Weights of a small transformer language model: vocabulary 32000.
Each number is 128 + 24 x the weight over its row's rms, rounded and kept within 0 to 255. Layers, rows and columns count from 0. Numbers have three digits each. The size before them is the row's rms in percent of the matrix's.

# layer 2 MLP up, 640x320, rms 0.102, rows 384-639, columns 0-31
103:148165112141147160142141096105125134120095138145115122154172170149131124163105093129126130124170
096:102123112115073130139137186108146126101144128126097157158107168106161114088164132117143135145136
129:127127174154103142130090107102117123113113091149154100119122098109130099129126133174137089154163
108:158115145161104126151103098151136141175164130155136109129142145146127100118092151173076150135165
092:129123136109108102119092125117124119156171131126174176133103148141109128142108138161149111127122
096:112152143154141102063126123108164101131132123144110137131140116120116147121120103143168161138143
098:151150152134116127126136112126089116116131122150142123126100140155088141125136157139110124153131
094:155152124155114151137111134111127132161137157159127082157137092168162100178110100142131134126156
099:157176130122149162137111152108127140135093130121128093135152108119106144103099175119159122114121
096:133155091058137153113143140190131133099151121093143107115105137126099135139153145121130159126120
097:097121124088154096091140201093118092152151112091132095136128092119082140120125111141094122170120
090:135126143164126149132146096133135140130183169135159125109103173107116081095131183095090144116126
091:171143164120097090142114172159104164121140090109133166154133175118141114114073136116150117140114
092:180149151093139122116125094177167149135083156088168108157137126079117122109133108124125120136143
102:156097159127193146142159137096113102128167090130155124152094105144144134172168122130098153172155
089:135132163139122145132129123131123139091124152140161108153137128149151123143115119147176146138143
093:115068142127104164158127134124122132140101128095164139117118134102120087154161117125142143098166
103:157140149137147111142148145081162107132154118085148117165099129143098151143111143136105086170140
114:108117115085115117125148122101158110142142108140112093119088108134143131146127117175141150149129
109:122201141143108160142170102123174135127131099112130121121154165087178133104118106154123140077120
099:123129127115103146140121149133140127112109122146138136125126094146157175142086130138099119137143
091:146123121165131168145147128118138127174105110142147130130117143126121156145074136146163121110163
096:116134069125124122102160113101123069105154134120092158122147132129101150154112136161118156120119
097:124110131127142134080149161136135107146122130106087090129107134109127106139093044137118136127141
099:084151094174107110152135116139100103132174149103151136129154111131108123146091091130169120144140
098:134102119123155133108135141130117100132127132092131133161128117094151106106150150089139135111125
097:125100109098148118105090110112122115119160136128108133180163129089128087163127129144163118132134
099:111157079122118138112129127168167128101153132174148129130101134107133136110134114100103178119138
109:103148117145086147172184112135109103113176151126121144087129126086120140172130130124154119138117
102:154103120123160128137133141097156115152093089103159144149112118136091130138126105111089163121140
092:108136130158130120134184113165151120142136152180118125147134110111165134147155108124127134070119
114:166107123105122175141124112154119132141129111060115145130141136106096131111110141121121142187108
091:134113180157154137132139140096114147153129135110089085101120120122157113126118162142123146136147
108:082149158125112140127104137140152116118099201123108112129093091097134168135141121154107093068109
103:099128155134146091130136146108121094130137109145119184127122139158134130124171127099091155113144
096:133105165124098066143108120163127144112131110087107127159148137107122120121142113157124119132150
098:120151124170123128107111150100125129130165197144110144153121139146116163148104099114106159121131
100:097121143139131139139111136121108140112143121111117128122144154115160148115120150135105092157131
109:112165154174091126119147103133119104111141118166135079160104168144143117170096108140144137121173
098:113135134126165117127127131091120126102158130140108142135112138137122127144117096124116091132143
111:119099102161125108148054136143149151150134094124136101161133131109089137178114126137127103123100
094:116117157160097142124103133163166134164136177119107110185119116088139136107127067129087121109134
104:138133132142109131112126092154142163137121136086120107138113177107135092156109141088122145104128
089:099098133145114089116175133145106131099122143110126154130098132106106138128150172117110136163146
099:131102145089145129118082088109143181113150166134103147136138144127127135103131091160120134144127
112:126118126166127131156109114175115103139137139149162151173157147143121112107133078106105150152126
102:139172142139067147144090159149138167129141108136155119100138139130112141124121133112102127146079
098:127125170129119119133116125123124117140151087169141155077097133166137132108139134148170151157169
100:119148098126137122148128130131123179112144128148139156110122130153138184174128089135126140067159
101:119116129116129173113117123111138145099154123126171136115163135160101090134158107148144167192096
091:135120129111107136148079145106099156166136111081130143116132136117152117073089139088118113094099
098:078152135155123125172129160145088110131131163118143141132138138116148151151134104137164117082142
092:164151161151151128140164102100132142102118149088150111116077139115135110154192105171069163081123
093:121187113127087162146130136087131133096111117138138136122149116147184126114144136158084103138123
100:146162136123139150156145102122121159115121095119121140136150162136113144185087139130157170128135
095:125127108112158161174126115113130116090109121123146121120105144129135131166086136118132158083124
114:117102160089095141169123155119098173139134118147095091115171122141166120123128151099149129129143
092:116124113145112124156125163138143101134139141148115117108104124131101110159150107136103111149144
106:094136124165096108150129111140139120150131112171101134140098115081130098120119174078136126175146
113:090097128110146128111108161144143074128124154113100109168107154189146131156097122142105092133096
101:131096162115113176118116136133108138138099126072171106140140165133130166102144121179133155156104
094:121105192117116099169133139119098136165127159145129151121117152161129117127134118081164141100069
102:139122155095095082105129157168118134137158113126134098106138149122077138124104152143115114083134
109:116125109111130125133159117091059164107147129150134148128113175091143087175113120115130147132139
096:126124091081131155149113125109165117134126164140123124144080140130126131152139122157096154141146
099:130125077135133125147104113118122125127162133150149113136193135136141122092127137084126114092147
103:144084138133166125152128163152113119077120129091128096115137120145180115130113120142141086151110
092:128133102136132112114121128128123134152117071134143155130122158142115146164119140134077144144163
098:137118172127118152150121088159145144096130097089127121103153115131169135119126074158119146134157
105:129150121119158147122156160102141141131135130123092121123180165093137127138082125053119133121124
106:108109158174142120108128136091124132121133117159134087111131137155167117154156114121107144124140
093:128111147139129142141089153134098180160089134155136088109124129110167131090090143135115167099134
100:126110131120080170159135163184106098132114152099106180139124101099149142102153089145150115129129
110:106089101128145120122165124074138145138103105130143144127120169146151110121145114190171111169153
099:098105122120155149119125144115087107128102151094129135129110139143091091123123126135147145103117
089:175108135167174173128158145130135124140144153158117144102104153132147124142119092085104126110134
093:104116139153088106133118130149154158131138139132099125083125083114131145157118071098095135155141
105:083147146167072138102130147068148144173153166112108099150139132114111128143078121193157128132159
090:140122136177166172145118123103146102139117140115116137131128120194145144123147066137119127164105
100:131171123184124115127105118115111114129159119104107107147140196156100123095149135123121173089144
089:142113128115157136150130167142127155067133131116127124145166108134154109149127131125109153147141
095:156158116104154152173165100112119156088157149128137109140151131112106143147109151162132084108087
091:168097159121086102180123115161139132130116139150137147083133117090058123121139128134135136152152
097:138120144127152102141123139144164102131100097136143103080111125084129098137130104165120126131098
101:133125147154132104120159103104164117120152146131124096114128150120087133138188157079155180112131
092:101105137106147118136148128134108154148124130082129085103134117072108130157132099143118132076132
109:148138108120143101125134139109120117152117151164132136106152139140108138099103146145130170120139
105:114088146136112093134168134119103127126136128108126164179140135115098123129158129121107115111112
104:124105096164106129163084127133144168118093155140127118164136165105139146119142210145141142131109
088:123078103147134175148137077116075124133093140155155147143101113092128117119102143151157134128082
117:176149158098131114144141126141148113132088107110073119128133137136118116134124098149084083137119
100:085133143127116129160121103097091115161107138110123098150115140132175141116076102156154129079139
092:121130152135146148120142135073143091110115122123158155080127147143137145095127118130067121093098
099:142147150111153099135127125097147128144154134138143119138132130145137095141109120141144127105110
103:126128154098098105145109161096109104086122147134076151116149130104107125138092154118113145154143
106:094141112109126109103125123122126140119159099149087127186138103125154130132097112155141135151152
101:072111120122132123122160123126114145118125166166164145096106159155140146111149145149146153124067
094:158159134153117107128130162141169140102103106159092140116107120147091145128119149079127137164107
113:121103138129201108109102108103135110139101090113101153140124175127115135134165096150127082150124
096:148140124130086120094149114059069138164099111130133166147142129114121123117117133112144127118117
106:158112151129122170115180104177104118128101143123119100140134132132172129157142109134097141110134
103:169113106135107110178153098158098119104108132101123096137116070157159115144066117143146132159134
109:115090106123174132163141084133124134120133112159121138142166110136136104112163157154142131145107
103:129105121116101182135151086112123118147118128139169114119155149089146110137085152136108116104111
095:100139148172139134171131077155120097142110142148131149098133113109135112120115111121148144111083
089:130133147128162107131131116116116110132142111136146159116147101094112096137147113121127138144099
106:117126176088132151143127114093101119134131172143161111146137159142114132170104133121123119152165
092:115160179137155162131139152136113124143101119138113148122121122109110066090166131115108167127102
110:100178133148147086134114103142152116114138162150132110138121147113148170125129148153122159140137
099:096144091123093151083122117112114139133132163101129128098103187131114110129101151104135118155101
101:152126088087150114143115164148124100128116103116133166120098147113133154119094104103153151128122
098:086121117196098162149121161190112157120115167113130120135107137091123134110094160138162141156120
087:152131134136133119128161136133133167112115105129126114100130091157111126129123126089152140111158
094:089113114089089090125127133099134087175114122131122125121109140107121175146143150167124118102091
099:109154112115151074124105145103099094084118127139164085149142155119135118189115102162144164132151
093:125169115145097150116133149172143144122131114162099127140161131147130082153123103083124177121175
112:155140152081179106151106148097126089091129088134144143148129108153139142135148144096147115091147
086:106109081124135114137124152096122146132141117127135112130132113177124143144187163120095136061126
109:153135137115130154133092149126138110119133141140162063113144149135087130149118117153124147146090
108:137119187157154127072110180108147151126098137144150124183115145132145154144132130086130135170138
102:110167142162155103140125106104186110086152105140123153122163097156118129124131155097167134125119
121:087117126140140094132185119107135159117154134140118121123137141138147149137119103157108088121079
100:112140139148074113117153144116130111113094135120135135150120109095108108116104136096147162196205
089:111155087127112135157141125137139113130136150149118124103108139135089127152126126100117149145126
094:140142137182108127159136163126100133163164169088123127164161134127114117148092093118158143122094
108:061117150148129145080159144125125131135158135129106148111152137109155139120069112137129112120155
117:198142113179147118163115105117093125135103133129138111085133159157104135127167142147123171136143
089:112102144134102129131184091160113138123175131117125160119133133118108093128129096120105175108109
103:095137146117101135164116080140178126115145146138111167121128126100137114159127114128097127163087
110:113130111153110140114090110135132159071149108137115132127134125101133086154090135125135170111129
096:149183106087151151096148106135150126153081172157127143110110116186132137146125149129084169131136
094:133105152141085157126138119112140136145132089127127091107134134149138063136148116078158119176181
093:125132106103144132162141127151108168095120138126128155062126121146117095129129156134117159085140
092:181157126103133114136104145121162143141161127121104172096159120132100144071106149135122139138135
098:161126116140134091132109157165129146174101130132120133126110148111133144139127114139119178149142
089:128133106134130132121124139131106132106146129135109135120129150145129140114098138147147098114134
099:111136153148086164145147115094096125145118126109136132157115131158139115162116122148111174139158
095:137137182156142115113161118135128120107156150203140102094109151147182127159130110135080084134147
104:156121162102126125104144151122139124125127110132118122119148090109141122109117114099111151146138
095:144126103111137117117121120104135103104088101114152163154094144121112110145047138134119178150142
108:120118135152109107141149136128109116134144158111134121138119163129126128177137136088111127105142
085:151120149129114157146167104112082141158090106116127138072126158111083095142134137082115112134140
105:117147088151083158100142167137132126138109123118088098116192166108137109140108094149161124139188
090:157148156145096156155122119125085131104140082112182146121174169120132122109132126124132128151108
115:174107153136153147137100132129185169152113133096107133145111072150128144131123153152102106142138
092:121166065137104122090139145124152113104142116150117105122091149112127124142139093155109133137136
099:112120146140103143143112109105111086125103121099138142135108090111128154160142116068155153160095
100:126124124147131136100136133116133163172132100178124132132150112142151157121121109173094091125145
099:116153161149145128144131107127147116166121123152172136148131168121130150140133122152116089140123
095:181172095126113120157151180137155086087134057125102107099128120136130175121120093120116103134119
089:138132152152119154156154124126156135090127126090105145106108166110134149108127164111125132122112
102:140105148132134133171159114122107144118144121171178123096162129116171088147120106128049122133144
109:128126138106122161113145094154100150118132162138116081159115162150144115119128116109104064088143
099:104137098098155128101159131133152149130171129153131107132157124125124132116097136080112144122138
096:127115135123142150158084126099134144150139145138123126118105198138104168099132185146084110128098
100:068152162141123120132130107156155118092160111116126102124082126159148128183090118108108119109144
109:156103149099148134141141106146161096139118087136134126111103132176121091121104133164152159174130
099:099132100120095117113147083165133145118126156123107135115136131088075099188100073125137171118129
100:157132087125132152123124090105094090144126100137168113157154178142166112120146109113159132114120
103:154107155122147143126102178164153127106103177135116144085140180130087132108096105144113200095086
101:148131111196136139132139127115093109112117098174133167132132173105148129079130095124121128145116
123:158111059154113140124162118115145128143106124186119118154133131091148144144123149150132132085134
087:101140201094107167138099135136118109094148169152175112156165141135156095123082134161161125160135
089:130175133107116110138154076129191152106168141163128100133120180121112122136095131146122136126139
097:124086126113101086122139164169141174127163148155100079146116167128147165085120138108141089129132
109:118151129097143135110164123136119101110111160111118126132138125124106132098121129102112148122155
099:128127157127138164152113101119127141136137114133139089108119120158143083150127139119147164127108
084:134148097137120136142111091101136073111138167141141120135126098129167119139116127138135126090134
105:088140152137111140117145140106158118150096113149113130123105148108109120172133125090089154138132
097:128145117097111155131096094137148116131088140124107155140127093129117110143119100154100118097161
092:126119130095130106159108133141122156125186120145142102088072124147147110140171105137102177124075
104:171149118094141127103150124116075082100102156125114145157136128133155101108151116101124096155106
106:168075110105079145122111107146122089099109152179104110128164141154140115124119140116095133133140
091:129126126114152132142172142125144156097142158120092127126120147159123146109149134148140157136128
104:066113132133093113125132062128081141113116134147149112172124158106171133117161140105146137114164
102:160124153105124103142122103165116142134099107070115123146074110060094142111089122095123096108127
116:105146123118162160113125130141121112102096163132122114142160147155131132130120145156107133103093
094:106106127094177141188138154145109136116082115135138151143136114085138131145124106146115150097133
090:125119106104149123095135135086097134101094122119148137134124111121111103145112151103134104112141
105:131138121123111150119112144132130180076165114124129143092134127092115098117156101150145165136088
096:128120165107092121109156099115116109098123144145158125096120136079120090091100110117130070159120
102:084148134132110164126095117122072169140089096117124123160117092108154149154141104143175137148114
100:132113122122079135162113122185104156128149148139141119130097146147163124111163152095165135121123
088:096114165149137108134142077115117188103122130145120121126136097101138115131119146105132153098131
105:150127155144114106150174104136127127137124088106140119157110085113101139137125148124186116103109
102:097093131114127141126113114151104125103086178109121099122143099095164154081127120137153111163137
095:095144162120123125169118082176139095124114152131126118158142150118156099124128105168122158172121
099:158114195134098129111099122164137180097108139101150104160098146094131118116108100108126103147130
089:145129132123167129173161117123148119146135137116147120108093078131080180141142141114109141103102
104:128121129136086089139146133093120154105095107201120086140134122115167161120134135129133163109127
093:086120137154144136085098153119176145143119071139152155125102083159110177119140143090124156131121
100:106118158152146129167130141116149149106151139177144092120148103160136143096136159090113133124140
116:133125108108137127167089100135101149127154144162140157114143133093136123159090115116106145117116
102:137108121139119077113122140119120154079131102117116083158129128126190140112117128155166088074143
122:101098080139128172142152137174112151125152116148124138103096144144168107089123106144129105140125
099:138125103102153107148132125143142079156125110108153113151152150133087096127153153146147135147122
092:145130115136156116145114109124187113129151141089151139157118154122114146138163126130129138114162
098:130137140161122167143103098135137135075104132125119158152182119143082075137129135119152118098179
095:123157126188127133117126176130160116184159124126120062098102135133122160152107127108120099116147
095:148131124142139140137113116098120146143104107106106139108121133077089122122122126097075136127118
111:116091118081131131072148167110135158143166165131139107093094120149127129135120188127069105136177
107:159120119137086121149126085110122164143138145129142111166107136135202100132140125101138149128091
101:119117132093151141097133111125133129130096147118135092136135140122130094169137132067124126125116
109:144110109148126128128150138142171131149117097101137093143127130076125086118124113116117127126130
084:135156157146099115144097124153134140093162131121161128152180098104125126108126115126128101111141
100:153110151086167110114107125085162051095128119110149143143175124140135182154119112105127103150112
095:148120152111149167157104091135169109151117134131117131140164166144083151108175112090125117134139
101:073110117136088134153101137099093146141126144102137101096119122127163154164116134168116191167135
107:169143104125162144131146131105094151160173131078157103134135146103146109101146123127154155140149
086:169119096136085123127164099121132134107116131154119124125080108138128119103136143137096140169129
101:146148103108138121142129139113121124117120116103130154114137120125090151162111132147116120118082
106:125103128146118100137153146109152115137150110095184136122151109104127143084164085110152104153123
091:124077163058110154159098154142168133141175130143125150172099144128165127122099132134129144116119
097:157154142120118118096105129190162110140119158137130130151085146113195124098104142155138138118143
100:126078102167121146134116091132098120119086149136115125149166149119146138110134096112143154091129
102:128126166152094117143152133160129113129137139130091091152069132123122134138127146087102111103178
095:142141132168126138107105107119152089082098105141100197145164150121152100123134110115083169128118
090:102096094121119124117170082121104130096125169136124098121137160115130097104152144116111090135078
095:125119154150110127087108114132186103166111137134122158119161149104144125124137090072137117149136
103:095128098136113092106081129113154138127133136099137137109164133166119194149103086103151099135151
101:086104136096093110110128159097181101139141147110145078174172104181137126154095141165104150137124
095:096118119141114155124140160112108143137104082137100131113117097059132123189088119122149091106108
103:104100127148096144146206113123087086122149157156205147132104170095150112124098158134107099134137
102:123075114117167125141128150101174162122164099127106101132126116123113173150080099189135144087074
107:099176071116117065150144111106150119150084153152129114125122131100148123167108117123180144134162
092:114142086131119154096136108161125117143116114153146133137127129098167126119122111124137128177138
096:113162175131091126106105149097093128099126108112129130135162149153115125106078100127158117106144
104:122158130160124132165115149138128144122156120098107122129087154122127100138109152131118104101133
098:083096096099120131114099105117146166145120114100140119101124095097110073111135136157108128154115
096:101149162132125151101110115164146151109115114166116163132074171124115125145126113133140096131112
104:141140151160100065157139136127155102114121164121120134137137157120136146105125144131104110112118
099:147133113124144141123131160117110155128112140116097100105100137093168140150141131155097141138159
095:167153077128145143158155101125133169141108159111159105164135147118123117155130136120153113107133
091:133141113116146102135177146148119116117108119121156156117138110097150164127123142109093138119104
091:112130150134106123126122119114161164144121152103146163124163160100123154148146110067124170126110
101:142118092115158103124142122137173153095107128076088095123111122131085113122146105075130130102149
099:128138164084106127118147110137166140135126127121131125130122132110151125132113133109157143157122
097:159161142120147140150105122159157130133087126127140112150134149124135148102154095135168099145146
099:143120143114094082134129102110088093130142119159146101113106175125147108116143132101133172110175
092:123144139137122154150094098102118122156115090089120131141114135102100114136091136149080148150123
096:077127162155127095130169144135147129140146105117148113108130147136105145126156130124137089097129
101:135089144156146119127133099131072151101146091095146133093119112115153136148152075180124167117152
097:167161111136134035131119125135108098139154114122168153159103136102098103142157117117137107140116
095:099119104107146104112087112154122134130137132161145123145122137141131100143131105137150125114157
096:177125114115133122127149132134105148120131151080137133116134123130122096124116150152119139128107
098:121117133129128104161106132110152119116120147126083097144089096110108146137105133154132109158090
098:100142152116127113107128168123148146110132130123131143120114156104143097121102189152118112088142
103:106110153135116133150125098141133135145110110065127139113130128166135150105085108166143163133118
091:114115148120115108118085122134132147101050117162153170137128128124131119105126102134089133135141
103:124113122166111162113144149131174145170131141109168155133127132106128118130105126121119110131113
105:109188125097155103098139125154143174122179078134108124123119136159152150166153137115145100122125
095:133103143119107128148112098101151123127141138109113134164154130153116110120125162142148155139129
097:153103168123098104142143124107112115146150138088161108124086128119100108110167165146115115091136
099:054116140111155130133122137103134101108114129126154129132138102103133109145100131133123099092153
108:133064119127133132157135144139114134084129133120124140093133097078103136146125134143130153098127
097:111129086149095130138125146144132128142138154145110148145120135105133112157138121162097148107110